Each number is 128 + 24 x the weight over its row's rms, rounded and kept within 0 to 255. Layers, rows and columns count from 0. Numbers have three digits each. The size before them is the row's rms in percent of the matrix's.

# layer 4 MLP up, 640x320, rms 0.038, rows 490-547, columns 80-159
096:167116130102138159146099128108172143121155122151123148097144150162120141126117142093163137120104175141135106121101097114110169118130139155116118115110146130118127151125145168162155122096112114115135100144139142107074166115111137094113144128
101:123119093104140145094110118150127118137105157174138133113147093137105151162118114124130123145118141137152104146154139109151155152126111119150110124148158119145113107106138140126153133107108116141154111138124144126125156155158118117158080112
099:081077135138111077107084137127124135089130133148129121146138130082121101140126124102094137122149114127106136116115093160124140113152105113111084141113127106094134143141156148111183131139107112172088122145097122120096117099171099164159174150
093:131118151163128119133164138112165142117130140151148074099121149109102135130155129111143112125105124160122113196144100132094111106140144142144106146109180128091129152115107123115115146140135126152112172120143096107126093114125130166161120134
089:138128147126139133119059113122102084128113127096107094125131118090119101121113134133144102149128103123117170117137131105126129164146120134141148156126082148143112130142118132150124142125129160146112131101057092112126121178107094106129142156
107:162141065181110155144144105119124148104163097074114121160140108091103129150116153125168098108155120134111119164099175141120124109118154165102135123132173110162148137126147129116074116120117098147144125112089089173118114141119148091145128126
101:161100126136191107156100093117109138132130160095113107109062143131131172131084150115135104117130183108132161157166185142137136145145120148113153084162128092140078096114170150101086077175127100115139180143131141138127137086121146149143156103
102:056105116138122095139117137112115087109120141101104137189142128124109133136159157108166138168125120094102121141112137101150139141071127085121107148161135164126112119117086121161141162105158101128129135145094139116117128094125153132118145110
102:120098172114137156108145151114176109111182098122134152136150129082182093117129143123138100106155113142129082165132133117119158141131138158134097142123104138095145105131118134117134129114138152119103140128082139200098122128128148140174148143
094:103113145141135144135165105117150147125113169125144138102126143108128130125112119144178109144112111149133127137139139110133108114120140125104154145162129124153153153082140159113148117137111132182129126114105128136153124066126130114148101124
098:156112073137138107126133136117111136139121156137129148130109134072119175129132181168108154145105084093123117165165158083094121109156190087067135169143125165141117120097049107120119123141097122168113115110125130167094086123084129114106130151
101:145098140103136122145114160096127178115126143106108140167133105140119147131161133140106128115122131126148148127133108109123125138157122134098143148153128140088156102119129096124105130126149144141112142150174179174133141150113107174143058163
105:120130125101085111139179143125122094168143121085133120075116105153109159119149114132096105113178142120102102082153117143185098118138150122108130132129138093147148118134139146144121150171175124137097068166124158093133119123111130117150139119
094:142084100101123129118166108174132104110100171156157144134135114093150158110131093157114125128118119121149120176129170128174115125132141032137151109169140136160127152102155101115128144149168138149144134118091111135120131138122130101234083119
096:116085090116089129103136148103156078142117121094134165139090126151186098151180151106135099125101138144148133107151107134110116125135124109152146137121138163097164134133172126142104119065110101166149118137153108143162099126135124119155140128
096:145135133123164160092187151149138158130161133161113126107115155112169121102152139149180119120117113109137103152141189113142114120151078147083137145158132119166121170103104117148175124132112116127105117091128126096125104095173128097128108132
116:143149179119141090103151154071153099136164123091130138134098116142141139138148123123151128098150091136180129121198130169124137149082082165134113139140124122137116112143120135117134101116154124120074136177121131150120136123132146124142128127
107:106112142103149085153099112191109134148108126110129148095152104137145176147170189158116104153158117113182135141132116104137110125113163170159107134127133136170133131133106183115162168122133167118121145109106076137116153142110129110128078125
092:125146103121194148118147153125135106125129101118140132103135113122093120143131158123160086127162099140146145115189104133147112105088121111123130152157129114126107112101146107140126058135120095128129132141135167118103123138161132127117122125
105:178093138128140114133092126152124068093136100145161103127120099099157131113106104129174097100146160143118141124127140124134131152157130126133134150132117163118135136175125175148117112106117112127131128120115111152134108128099135145147133164
100:162102138148145136092074144153119157117160108092127134093128156151142132124089107147131179058090142138129113160151142155104108126140135106102132144137158183163152110129107148201162103137161124122172106091146137106094108105098162159117162154
096:194148107103124152122095110131125141133077163130153131140082117118143099145104089166131145097083141115162158152146088112129114133125100112117092133090118098072065106106160161096115118166115096139151125127110157138094145127123100116123125143
127:137154136103094093087104099132149115118124174145178147138123085146117125124170131114138141131120135130133091132099100136123088082161155086151139127108080085123084139151116125132109166144136133083144147137135146115112126099123079090161111179
106:095128139129118156083045143124171123141153126158129126128128143166143145145188126165106128126125117166111125144130083103092141142103166130147153156113132073111147107146097173122131147135094143134111138136113118124105131103122093120116109119
093:112096123127147119085123114134126107135101159125105091131150149124081136107090171125126118122149119092141133131119078150163137120183113213117149122096148139157137128139136125161122105158115164118147132125178139112134124123156137129098143144
100:105105151125131116134140083154135128122091107159113088080129111110136156114100118153108113130152123119089139161124144126101188090143122143088093146147133111142106162160139126109136164094106148143148115133170119138056174152122142114130161128
105:129123103107134107137109143143144148109105089101117129146189143129097151130156150127151138159116148151136126162122105146118096110132141172124155097137128124126185088153148141100136125107144110134122054154125107164081126108127135148116103125
088:153130122120125138193146117131082145164139105138093155150178073112125102162129129107117136139140147111142094116123136178139135129090067171148122124118124134124101148129140121116124133124190112137124120094110101096179160113127105137090124165
099:143144128186081132112175137075140113156146127161094138128125127134101138120144130132115148154141128194130120146148135136158092133107146125136096132117098124121161130168120131106109120149115108132139103125132099119107098116122104127110133103
100:109155095180141154099085147176145119145127119149104109143163133119153097126092128128131112130137111139123117128095093128107126133136122118129174139139155136177122125116109130149095140096152145169111139145088092156106101121151117140125137126
097:132141136110117137121111108142112077161112107117160143146152170114072121102144126138128128153155112110177138123132180115122109112132151097136079124141157168126124186106120129148131134097114140126173101141117137130139099147157085104136072128
113:140133158058113138103082143128124121111138089105148133134171143148144132156139150108107109174109124121141135128137122155120131091139130111116130121102130170091125118104129137125136131135122092147158101128132148147118091138127140083118149133
111:114135177116111142141120167131106105104087108173117109155121169102090107092125122136114087139118150140143111109123153121152079173133154089146127139152144126116193146058142134120149189147168150138091123144107127142097150144118143127114105182
094:126154144113123081119089131132096077161180092133116116119116146133122126113160116126152130096131156119105146127123116105121113151156105109142120092118107146123082143123123122133125158130138132089125125168138159136173133129099127111151088134
096:139129122114084099117093163116134101088110141115142106095163121104139129141122128110115109121113165088166096119094145081149133125124114087155147142143109127124148129147146113099168100100134112110138099146149106166129150135132101113128135140
105:106141133159130111159151150111136122124110102118124189150104132122087130132164148109154162146094128127117136125137123104108145154082075131139088139105117142077122113086098162124136164121150135137109135136112117128129156170186086140163116106
097:133134123148145099130102185135117123151151130162113152105158110117142140126087160140139149124094129135152127113138101100132086092188113130125150141118065109163148147151109148086110117097129114103085138156127125145144117117131150146142129180
111:087152100132122166174127118127133149150096102111105150095103125133119126123146153135162118091119140138118130127121127148104145125084125122126175140152134145097118125143138124110117122152078134130198073144129074121082104129122148122095111096
100:144131129134101107122138172105069089100133120137081116112141170110143070118120160127117108130167154132150133126116147138118079135111134112156154112136147177112157146051126156111136146143123108130090124148111095106110132124138113112141116115
094:139103144126153126090100073137137168138133145142143125112127142111143112115140098036118114165101126138121096153111087155143113107092133109134120096157067139105138154100134074186112123135145162121096116143104170114149166094111093110113081127
097:131151130135108170121132156141145171100149130107152139041071103127138116114122158143110118151143169097154122113138146115182071124129156117102130090138146113150105092121162142104149147158132138095150138128111110079173182164096141161111104136
115:077126086112112098105127147106158096108130135110181101152084139149141151161104145140148181142124117110131142157132153121123138079132126089142146112114128101143108105138134096117147157098141104117086126134155152137133105069099133117108162137
119:147122117152094109125141157087088074167119132105147148098072157113111140172128120169163134125124156129169115111138155115136127156130151102133152145133124163142123104145139175146176124122137103174143122147135109149155160117114107116097117100
097:131124144140168136151147126112125104129087123095112132138076175120122118113141157139128112113130173144141165106106158119145117104135122135170055140094117162153136125136091099108144099129122104135128095097118101119115128131149116167091119143
099:146133132120098106136147166135138166171142139098145161132132102113138140152105149110120116174092088149160135158134101129127062141131153144109126124115122145147107100157115113099120129137099125123107075139101107146105103132133150121099105117
109:165139095172151148091114128117110136114148150122135117145140187096128114125091104118137084103140098104084124138140151143118131104129116154158097132135125090131150130096171132106139163146105102096128109112121150105115130121125110124116136110
099:151112119140104143131154131131119106115123139093127080068123131121131076108118118104111140138151122140176158116140179130160142117117143132122097142104093152112120106115117136123125160141149141102168097121098135088120088122132178109148112148
097:123123135084104073134149131169128140179121118088167118100105113142103142144100112126142093156137147081102154062166143148122092126094164136122108102133102143143116180172192148133114118125159138068165118122130102090145135160149125097110150118
099:141134120122150103132091051116107107143189125120152110117141118142114175082111138113156122129191130128154109131213178170109114119142123135103104118141126153092129109128149108129168118113181086131108107095179117089125110145141115119127167171
098:078150159124120136110139113140150094122109145113173080121144131132097116168120106151135097121101151171124129151125121148117103145100143110146124147155123071103158128131065136166124139110139163088142119099119140104138174114129114127081123139
110:153153123110140164131068121132129118140119127130105124111132116121097131094115101071119110113138182093112108166120138110180121149165096128124153164169101178166088123111130108101092090129140137137138140109122113074119129138156121125119123163
095:107111134146145115119078116145059077135142147105071100097134085158108122111105110135078161079154102138148131116133110096134131110127114146162113060089104160065108145135121103135167163131149168125143148139119154109154129114161125145123132107
098:090104148170165126155107120119091092131104113122114108148110084145181107114145158160084107125115171165105148171096113161102075097167134151135106144082140091159141150127150189126128148152091131145095122122119086080132088128084145121112107107
097:107134128115132135096142140150146102134101121117113149144154127147112126140116086168095111103138130125134120146141128168161112158135202091136138103142129084162119134118149115137152081088170123110126111151119150108162143164133150116148148113
095:183160142102144103177080097128090104173145102152147147122100121138120138134149114094107170113139135149138106120081142131127154138124110125134162154100151084103155132143156139098142154130129106152145148165170109087118137122148124111113180101
100:139147095109138105115138139090110129150149126137106133140146164131145117109110112120117087145127136149157112128093159116152101145149134120153118172149073134135140133155124157134119166137148157183090108126146147103105116116153127123116107139
100:137151101166142145108154130108101128099135108120156130126094133139151147093113197124166104118123133089105155177146168122146132088182134165152130143147163163125118105123147116129160138105108099135110125125170110166104144158149142124093136131
098:119169168111116139150156139106076115091130120130122141135118105113093127127140124103162134151138127120133115091104126083144126148103123110130133131155138109130173093097179100131129125092117141081101101105090144144166119149163098134096136129
# layer 4 MLP down (transposed), 640x320, rms 0.0372, rows 490-547, columns 80-159
098:090128127147132132113102140141115143125145121117142084142103159145107172098138137139114105113136121125131137134148139158159117126152088086135099132148157146123114142089139125104127113204120130133114109123125157152107085113102124115099133170
101:113152133176124094164109156123130156121169113087127123139153150159161129113124142148119095146152138101110127122118129151109139083130139109124145140153122159135160144116142113122158127166135121125100116143119126154131123145143124100090155109
095:154164110148169182120126129122151084182143130104132112125090143158134145143123123126149101109099154161157122141143134098126118119109161142145164135162111135146129121113109155124069098127131137104158147123143148150163120152095164086068095111
097:130116095158109132108151137168164162147147124140137120161122130144146151126145131131132164117150176112124145143100144126185137145175130135106135114112120166140122133176083150178172110138109124079166127138140137106145148128125112127099147152
096:127096125095155124103131150130143109137154125168161160093147141135128119130117154106117115151089090084101061121096149139138089134161135148128070108100142104102135106136145140145114119162128139088165132144144103139116133111161157095125170097
104:167172105163141097112087128150122161111154160101117101141146153127152083152102111113129103101121132161132113120140147107108102168100097129111107134082135100135155079139179120095135083102101150135113135130153107112112159134090158078116170167
101:102137129112087135123107128138097098117124115124139137117159076161138102129132090133107156102127105137143126132064121149102095152112141130146074138127143112126171125120074108111154135104150149126120122122132144107159146144125132119113102177
102:186153163116134151127148091145113136136171134140141111082146152110112089129073090120098126104122140151135102126171143165137123130174127144111123129066123088136124111149169124159112107130083168113143113097152131126115153114117099135135148122
097:151167077109135130132155120131081148122083127140146096128095103163096155162123102128134138135094118115107163099138120159144108109134115159148129145145177141145109140156094124164132128130120120132165108096176134089139127144124141122105155120
101:178149096139104126122064172123116121105147125164135102140133111169152138138123113146106097135167160142103119097104125118114115093154129101118136152172123145115092121148131137130118131166121100122113166086125114085118146143147119140080116132
099:077149164141137155140107104130153116155123113131126130138145118180143099159139048086149113135125163190145129103112092152157135144101104159182116097132117073085127118144172124135117139086148131092117116153142128100133144152164125145161116100
097:101136110112135124120108119148141119148135113109124083091114146101135112134113140148183116142150114130093107143114137144143152132091129134147123124098137106173121141115132175147165096119141143110151136080113074132159119072124140075108174119
102:146128170110135132097150122132140118140114080120157116165130111159104109122131173068124149094099114118125124166118139137130131092097093113108164173100125163153082186123118114105137156117156138121126086145162099177150122178070133058111104138
097:107148162137090114136180143101097127167176130140108114160087117163115106126124135096180103128145107178123155121140124125148137158121160200137122160112082116120144104143110125097112117113111122113115131144138107143127157162131124108101115127
099:123126094067069117114064134105116168123127152107133146100132080098127120101142152081142152101127144165108109149158117085154133125171138114138158089135158111100082102114166125163145119115090142069175106121151129132132121082151151122125140121
097:132139143131109121164140072157109093156110118075100135122150107131101110152099106131107132148098125156081131098148109120142131134116137119175116116109119112077152109144140079118107122152127134133163136183148093108125143180083145177140112106
117:118173143120133162125170143136120106150135105079145136109147123136107137105159153152140123139124140119142107152127145134126128104151144116113088145118147137103132106103128126115122122126150109100143136103171151122124121100155084155138070107
099:151125122142120158128094150073144114093131129117128110128119145122125074104086054105159164075096122157074092113145114139122127120153114079087139125139127101085127112122152091115131085133148127131147103135148181100130102103178150137133163123
096:148117109150076084135057097094133123156151144117137131127121141158167137106142118112077149095137157107106119126101113135120170163173115129154125111095126124129125141144143125121159130150147116145147120127154121151141144099128176102092138159
096:099167124126129148144163129130161165167144147141112146154125153156102137132119148124077118165107128110152133159141129125116149077104134139131132115150154107173083130086139076124116144154156131174134116137135137126127111113157129115108130109
102:079157111122092111201138124106132120162102153154122123156147103104119145131112146129111125202150142105136147103138128102170135159123116173153125118102126100113085137124134114075115134129063118116128135152115110140143148136145113103110095112
101:119130129122114093121081131091125130160160114098100107112154124136096118156104127107160127144141113133119088124079136134148086100146158165135155129133115143159125154127106098131151088121108200087143109140143143142155117151110144101088142109
129:114178141162108114124140122139172155122138159108137136113128120151122139134116148180153139193113127147099099149174110109146112084156123126132106139112086112146105095172128149123145138176131115108142122109135119113101103098151088124150084126
100:129106096149130127168157115138086153104118153083116155122124100085125119082079150095158116139150153072119131118112146162146100128160126112130095091120150154143098166126164084133110134135141119115138112140144140111176138144125137164133138129
097:129134116107114140161133120138095141098127114129129150155109117141151117120197093127122144118101124164119132122099140094089107177082135068103114137147115121111121124071118101088130139109142086122140103154107120118114125128090113134124105086
100:131155090147144120143145205081155131138141146104125129165115155150117115144118158104120108134093113140132091118119114114149097169125132106142152102107143140097155125114109146139114096151167109100100128135089150101201089103109072139119107151
106:119122119156137114093068159136108132127122144145154124121094092190186140137101144119115142159134124134127136111114086073118196098161109108155111151135161139145085165118139153156149104141137132146111136133155143135124127176137121139175153116
087:096107146097102109102114108143173106078122163092144134088097105135170141121134097123119132128123135113097144132129105091137126103131151061133150127151149093128181112124123108133123104105073128109125132139121159167100102143140136138176156095
097:088122129098176109143095154135101108119112118127169130154124123097147130149108160139119124104122110072120141114099120125094123131147106147101173099138131161127095135091115130141117145110138146103119147144118146116167160137143150140143113119
099:129063126084090110158100090096115151080121148111126164118095136119110160118163130114137130110135137135130131114141177156146155140088163120122093114154114150094135148123120104108169137132109131089153110141160171115144169149114120113152122122
102:149157144147116100145220115156110125153109088151090114145119120134158085161105136110146105099097119126136180165163122101083133166151118109138128101113143104141124107189135091132140101151142158129146132149155132174120158131134161169132116107
119:117136137133129152132087117131123119128100129142161137146112177088117140082114117151145107138133122124111151107143152087144151156107097097139169129070130121121127157160121086137130097165133126166121143088133133130161149168166121123124110080
110:105147157125140055075152094131092146108106141103164159104137120118125145112122159162149108103157164088129154135106182138109196130137115103105131107117140164132104139118101135178129109144150118119151081117103174179153098091100129108120128106
098:153120108145135146120150151122159157069088149143157141107121120113152111110116154125130127152131080129130100145148132149123154106105124138109147148140149117128162094118135153128111123129118113148110127086110115147092112133153121141104121117
099:166109125127084134170151108112097100084124127145115139141057123137115133176119118161128133111133096140117162098115094112124138115104111109141115159097127128123170162124121129151130150179131178098085125101123116097127136137132084123090149123
108:120148113094113088140124176116141138156097160108109109142070133189174128147130143140127140120143108065131153140119119135108127177134132124128121167099097125110142152130087151121105166118156115123133141135112111118126102116114145158128139115
096:107107139143133161101137081121142145119130149118138129141099135145117123116130120114152100127157114124101133122123148162129106141075150136140093143130174128113148100135134089148152147147084145137159118095139130126103170155127141088121116088
115:102205142149118114089195120106139109110137124154132146153149094115137134122121114154085111126129164149155169102108140154139144146142087135165140161149161123181109157101140152099139135128106168143081106134112101161124087119129147151160097121
094:115105114143159157149118074151170175176147130097138150144104093134134176123144120114139149111077119121134110139157111158128171115167114128089095158145104078129105108188134124119122110116125146129168157123134163147164119129116150174110135122
101:133129144135138167158156163163091112123148185128113126135152159130137126137096111157167109103143120137158121110089146166141160148140125129115124118151111141118113140157166094084102130128081104091150137125100092124129144086104136124136134123
094:114104128109165111166153120136093056150091122131142110193169157143100120139144113147165126121158113158096107140119081156085153141135100168168132166118115150123165152156116117166109143107109142153114152132126125166066089093153136133143171130
109:149132100112128151185047112122150120127162161139108097138166088145100178150102166166113108103149090126166145114133163129119174172093124119140143095109139125131128152110132082117164132118148151127077107092131140143101116123133143125177091098
111:160112102107152134122147157100115110132094144110122128128146110134117143155147142169107168145167161114100122138121171162099120154118104117079145116133105137113134129103095181116088130090161144153104094109128148114137127116094125102110119152
100:149127069151128102137183097141099112129149123187134091131157105118150106167115077116095142130132116136111100127094098129151119138152134119085094125139129091132108175104138157142118138119114132139119158178182121167155115114105112108172140127
097:149139092143126135106171133093129098102125139170096112108147142130101108096087095150097098088169160135116125151123172112106166124116095110161159118129125142101148139134153136162135145098129136111159145138150116138123170128095103131144164105
106:129101152123155083147145097115151132111140141080101134085124097140135128108149159152122140168120087135135106120138140170132101146144117093120175139155152136153129120167135160118102106153127103161132099128151156111142128134139129078130110143
102:121109122113164125113142107098171148087121092141094145162124141147154144100127145158130106087115146123102167146132104141085101128113114122131129134120167116127129155104130096063108117103086126150140132115109117130107186120123117131118149108
098:125136130135141167142109145120152158093142142161086131138141150107145064131116134122143183136129149186132090151147100071123157151141141084124098134128150084144139075112128126133128141134101149176117171133107187139142111106146134149085129133
096:129133121154129113120168197150148147109071129135097133095101093109156090147132109139157109089079107144095138115093095097144159123117146135136148140093125107162127116140099115103092133151089173142177130159125172215129112115132152134123099091
095:177129131121143124136130140135145133123159091164118157133119155115193141088131159123104141142103094102118134111111091065130141091138100145172134127129154170166112123112171127118137117136130082134126120143164133114101113124138123142154131146
097:115106124155111095162159119114084138119126139124161147130121135129178122156114167187147114135116076157137167088146116115089146088089144131127119092073147111091166122165124130138152157139121118135125114139155153194131146108127113122143106072
095:111150126103139176124159161141130117146108108190142122102077132126120140148110140088167110117120161106125119156138143136093139123119173111135100185123108114156130160133140159160113099116095115157104124153143104139096123145115145089124126165
096:155164103100068128125162124135167154120166147144153152133125174138102138131102112123166130167120069115121131097146148099116169154090124095169137105146106186128112142117129066153113089110165140130162124162141143146120138123131121170134128152
095:128086118105127107127168116106117169124134114137123118123074133100157157126114171123142132142128121145140124126141144103072142080099069133130104185103138169084141116155114135109090157151099108142112155069132125136131082090107126128145145139
095:114088136153143113146125164108136119095115162082109132116140102158120123157174127126164089119111141163101125106114081159148104155128160155123140130176118119131143128136102129127146144134117171117099116120127178160126108147141116120129135121
106:129116176105122153134167099137145150088146113152173139159104137095130116113169080115128142125132131105146119121165122142051120123147123143113166080124133175109129131138134090144111148142135144130153135138121140167130098156123131112148161103
099:137118167093135117152131126160161141157135153115100135128152121138140129153127056155083138154134102168145120095101080157123156160076134101104131114110105076148151167119121111115084134150145161117156100143084136082148110084126083105149114122
097:115104088144133131122088098160176152159128131126142105132131138179154123169122131179118164107147141139128137176123116157090135106155132130094117115099096125141097134148085134119137121136151105128135143150143105132096143103123152117124127129
# layer 4 MLP gate, 640x320, rms 0.0363, rows 491-547, columns 80-159
105:156148132173119113142104122133121097119103089119130128139151120183129139133129114128089085136126148154130119119146150174188100115120146126095088123129113143089164155108147121088149100135134139123139113163165141142119149122136123122099147140
096:157167105173162178117183155133155068194112157116102151156086112117156126117135124103149117124109117150134103144129113122123091113143168153116151129155110090149145106096136169136080141088151141104151125143134124185148143175087150125123098111
096:132125160124128098155140128114125129103117153112145090104107116105091151138127128123145118165101074154142133167144118122076122119099135131153113111122151116100142155094146092099109185116145110167073156116131088131118090145151118168168123149
103:115153128121122134167071099136115139131098126079079097159134070129120135142153099124121155101148138178161167141173106106103160117096106113146160158134128171139129138107096119121152140083114155171090131114124140142136139173087095149132100161
098:121105091171157186136174122120139136127092070135102135168089119119114190107124153135137124075147138096114125142126121168155140107144168158110111106147150127127141126116101125134094132135127104090149094099081136180146114134145151133183120131
103:129131124129152143137109159141163166141120138094103134173141170101130101119155149153166056127091173102132116095112107156149116119131101098145162121121128164154077117114150143133092124130124088142102125094170097157121132132150127169132138117
101:112090149094147107144104109141134113126140139148157141081120145159102127144178116157161116114088140107120128061186111163138130125129166175113133123092126132178083150100123137102136093090150116125139153102153138076131060120116135112162162090
097:179117109078161108096093159143119113163112098145108130117139148118107151120177117116147141123075151093100089109117156131106109086146116165139144158111143182090144112108146155116126127120109115074133119148168120116112158162080135147130124143
093:153171157099103132067072108155115103133114136114151132149133153123121130167117127165125156126131149111153115086139144123114142130136102130128106138139130165119122099122094063129157169112149113111120090151136145136170116139093146190158100109
093:135109114151107134139091116168134149129148118151123167106146156104105118155125123131163111124152169111146128158125145135140102118107167121091146105093160143138068087096156116152129107103135158174184162122129103139113137112138146107146152167
088:156156124093138151091072113134158096134132103135100171146135127183155128105125187113130137132127102145191119100130136095078096134115080100160129142122149125103139140155155156168133153130135072112158088167163124131154116194147143157138091103
106:152127113129128113134130135088189070089129112117117109104157094124111160152118097144114100129139176144124114116125145126153053133154134142125122119123089098118193128112159115137106111160120135114141131108143145127152124125107136160120159171
102:140112174122094126114132168119105132114158133123155094149079137141169091131136127128178132140120126191123136130159138175182160153147147148120124140126087097119112139107124103075123151116104146097113108111143115123109148153119168103136141133
097:115152158083153109108087152103109140155101131161107151096188130108095170145047109090135135122163133111105101176133126079114143089148124147121143092172135141164095112131123141116130122155098131058143090143108125147092124121138157158115136098
100:129168129127119118168167083159123101125140134119101160096136115075137146182150098148155157128111111156126152104176126096159108126113109122087141084141175103121124120122153138149124144135092105112121129144137138107096081122079166168138126167
115:112097108153156115143131111154183145132102157117092130134139134137103114144116111134107106106128111141098126119148140109129103122109180134153167147147106146123118156143151097110135120117110118107137099099118127087128123155155136162120125134
082:150124129166106143102177190133175102112165127112134088063121148124072154105090155103159172103108102116097097130159128102100099164115113075098118125120135108108099137130140134149115075066120123098119095169136139141124115158141156114123142112
097:127123102124084117151115105097119113183166151117132150129113151163171131119112102116112122058126150116102121116110107129137165144152148115151123130082123108145126158158158148124151112161144135165146122121157137159125153122137133130105113183
086:149102138147105170119091089154147098169159116138124123133141175152145114134141113158153109153122119152044112150112157149116133128128149166085122117084118131140157159136119150113120141091111133095132114163151109114142142130106092135127124143
101:155119114158137148086087137130107136095128109105093151105096131162134122144116154151102111082125129158154132170121126109110091132144145103086152141134144134133157110140098161155110077095174126149164162122113148111157152116125149167157134140
104:158110157123108133137173106128133115115100114148124177116100133129148113079151130119086177116104145102163156121160116113108143135156097099137107099133131120093147117138132145140128142124140112127125120136086125126113138130139117117152100141
118:128129118147133095133045133133130099074120144147166158143148118117100139136119093167075121131126147130121082160135083178142137107115172167145111137129133127107130150112129146115140171156105112098116123162171097109128127127139062127123120163
087:134174164130093134084092141129159122118140127156166091121089129086098102142157162135181152128140117142149103142129107127059146100086129122117120126136138121084096149100100133088120147116114155132091159130119134119079153127123117114082122109
100:163141158107151136126136123123168143160177103151115171114119147099135154136137139178144109131129141159128150063173155158191159097128163160159112116150123150170133105169139157116127131131102157132108124102124143123125138129120137145133124145
100:131129191112134176121038142129061100136147128134107112100108127108108108133128116149145108141154150110086144103113131144159123155139100148121135129133111130119140099108144130066145151140121169106135118127150143147106157146085170120112138176
107:145150122133141132137054070134129157113154105105135160144103131109159144114126168113154156134128178092122102133145142108137110104155169140127121111166114087139143070140174159152083117118091140136194120145095154145105135105131182191158188109
096:101132161118092128083117114134143132070138156073151133098103103107127148123158124128122146136120110110125100139127098112105146110140181091142157142129139091146180144116133099130140110104082160107108131144104146155096101168095120137184125096
090:126157118161127106092099120147146138161129134142102117109132119152061141104092085125102117133127137136144106135129091165092103143157136083110100139135140123100152151144187132112097158174128107155140142141151087127088133122096136139140149116
096:126116135132066109126100104123071145069160124126149147125082149137148131139166130109113153095108126135122123115119128128135114141105172155123138061128119154109119110153127067125125148101111108120132183148119131094141125140128104148158093103
098:148158145131116093118166095124143110179138104139104163151112153122163071121121147123157101118095125133126136148170108098132120140156117069124130109128176111149143130194105156134152139166129124173149124149134160145123140164132144175106101100
110:185115140128108133144099139114187109139139122109106130141098124106135116126102116120120136132153112130132136130115129161125136169062089151107156130150102138144117131128158123151124148102114139103112115176128153153100169114119135144132131150
113:147140079128130114135126119120126102116142122148141138122097123177116123159151170119124132119114089141104131117102174182118162168124192080141162112118145108109105143117154116108156133156147153100177072138136177137127152126094129171118120137
087:118162139107156108139052127149096137145115119080097090129133124146080125175145103129154142146123164130105123116116098112143113151121163108113098141144113107144104136114144125119125103125132113136127140156112069103102148141099171151153159132
099:110130138146134136145192128113111105098127122141128160142059126116101135171131127151114111118121116175128168143138085130109104137131139104128119151117123116134140143129107151147135123143125173153133141117128130135140076140096119124131095121
106:113130106120102109136129150106154167148113125110114135171113152112170123153093120123153081125152106106150123165114120120125137130139143075136104136128111170137159121118063121136096140127122111167117141122130116121111145164094120175121114100
096:141138153100126133123092181134083150135145121155124148093168100128104104143160140141130076124113127130121106118124139095144157140134147125146115131151131147135102117148128135128081098098109124143078122108088088128134150186107152139144163145
105:094115110154104127123087133175098146161115140080118164125131112117109124132135110145143103100169166163111083087137100108118134134116157110103148130130111076098144124132120138102142109153141127077167141124163098101144146161159126073114170090
092:096106144129127136110121118150126151187106131122130173124149119124115132117180138137164139124108068139149123143132126144134153129154120158112112176130132110117126109162099111117130115080144138148123143164109171163155129125131139150146109151
103:149120126131118159164123146160091127118147168121101145137159156163144141140074113175144093122164122142162124122118123159140151117118111115111111152186135167136093150130160121065061131118083120113136140162131123119118144106117149136171130164
095:141114159136126124128139105140126153093142130144089128071125105089132110181137120086140170100095083125109168092178101097141092116114148103101114149151124094142126106139149116056176143109135120124125063121124153128145152160110104126085108153
108:145116138160108139128081131132096140156132107133140178099123137150124105109155094097110113127089114134106099123115145110114093137154143103130136164142122122153143120113139146115113132145081133124147154158083145100175134154118088145155101135
103:112111147096177143144123160130116144135102106129131134153170120148153116114165152110114172162106140115079165095129122181111116104136100186108149082136096102139144168108122112110107152122135143126135145115120208094128100115111122131163132156
100:120091120096118122130202164144136084145137106117124147142151138138179148115160098162150175103146148171080136112125131128199119156120137133102058100136137147132130161137141149145111131084143148148168139135097145124111133149157110114099148146
101:148138098143125109116160111086147132122135138136095127126117136109115134113106136151121139089127144122087106129079174091130138123114133151086121121155134145090122085138151102116109131109150175098142117157148134117130158145091126124141177140
102:142123182145098108093190086144195098150132112112136148141140081134116108171124118121122158099130121100121095101137111148171141106146098125156132108163090103132103147133129129159111102086105152123129105121114113154106088137118149090122160166
102:115114129158109100131163168089149151188114126101115148155156124124151138123149168125116104111123137124081142154100104103120129093107146149158088123141131102140138108130113126097103129105172113171156116152093136082078129114142116151143178130
098:114147128160136105154135135096110096140152102108104179114099124146164122142154117131125088129111103103103145134126108101118131136165151080141153154099122134127122155145080144108109141092114129153104118082111110097110097129153120175153155099
095:170152133122093062152133113143106092106157141120137138114166116159126098133083094142070140119072079150144173101117080147131145150090117117164128115107076178179111120105140115133126111124134127116157147162145109136132123107124136100126163141
096:151154130105096140143093111154163137140160127153134144114135153112180139146160125115120168111084087157086113125130101102091148080104133129164123144107144115147119142132144131139128119102142107111111097139183140095093142137135113139098135114
078:155147113165154150086117142125169092144122108104103123107140122124078153073119111105148131107130131119138125180145105135152108144157132115128103139132133096158104146147141143125103085101118130122150140151152132127141116145133158138123129107
099:102136152130141119143099113112137164110137120077111134132183117166129085124151132132108144147145080143113143118119111132199119142130155164100170073117157121138108084141121107097147141131147157097145095112133160111151140131145144168164135106
094:106141118151160103147107126111097109165079102116086118126129164138181119139137119119137104105127122160116155145118186143151086103167142088120128142128142091110131101141145185123118140103072115128130113166142127108121118136102133119169101115
094:114154167161156175130145176134123134157135135155130139132162135123101158157152113114123109121096139109139104140155125120185098154135130133134087122150133143153144161079111135127118144140167109130114134167155105136132132163091167089093109134
101:117080131145130130087126119115131110112148159092103104126133141155140130139141139171121132112144146122112118136138093151129138171129145142100169143183134149113136142119126121105130095088143122101120117098126147151137079144145143104157156146
121:171110166097125137141104128139079159107166096136137127161121153132150142117161120121136124159133131113142116156114150152064097110136135130125174093117114155113152137129165089134123156134117147130140169128170154143119085117098137094159124119
091:136121133138177104152127142125103134148122133157125130156064140123096105150134130139146123107144119083142123113117158126136101145145123137070103102120162169125110122102122103122147140115128148150121139169167103144112087132116139124126123123
094:111152138111104121173117141140130103117113103158134109165143137127136118127178188135120136090116101143116123166117128118152156135127150124110093112109128090145176090187141145073112145089140122127106158137146120137125148127137126126128155125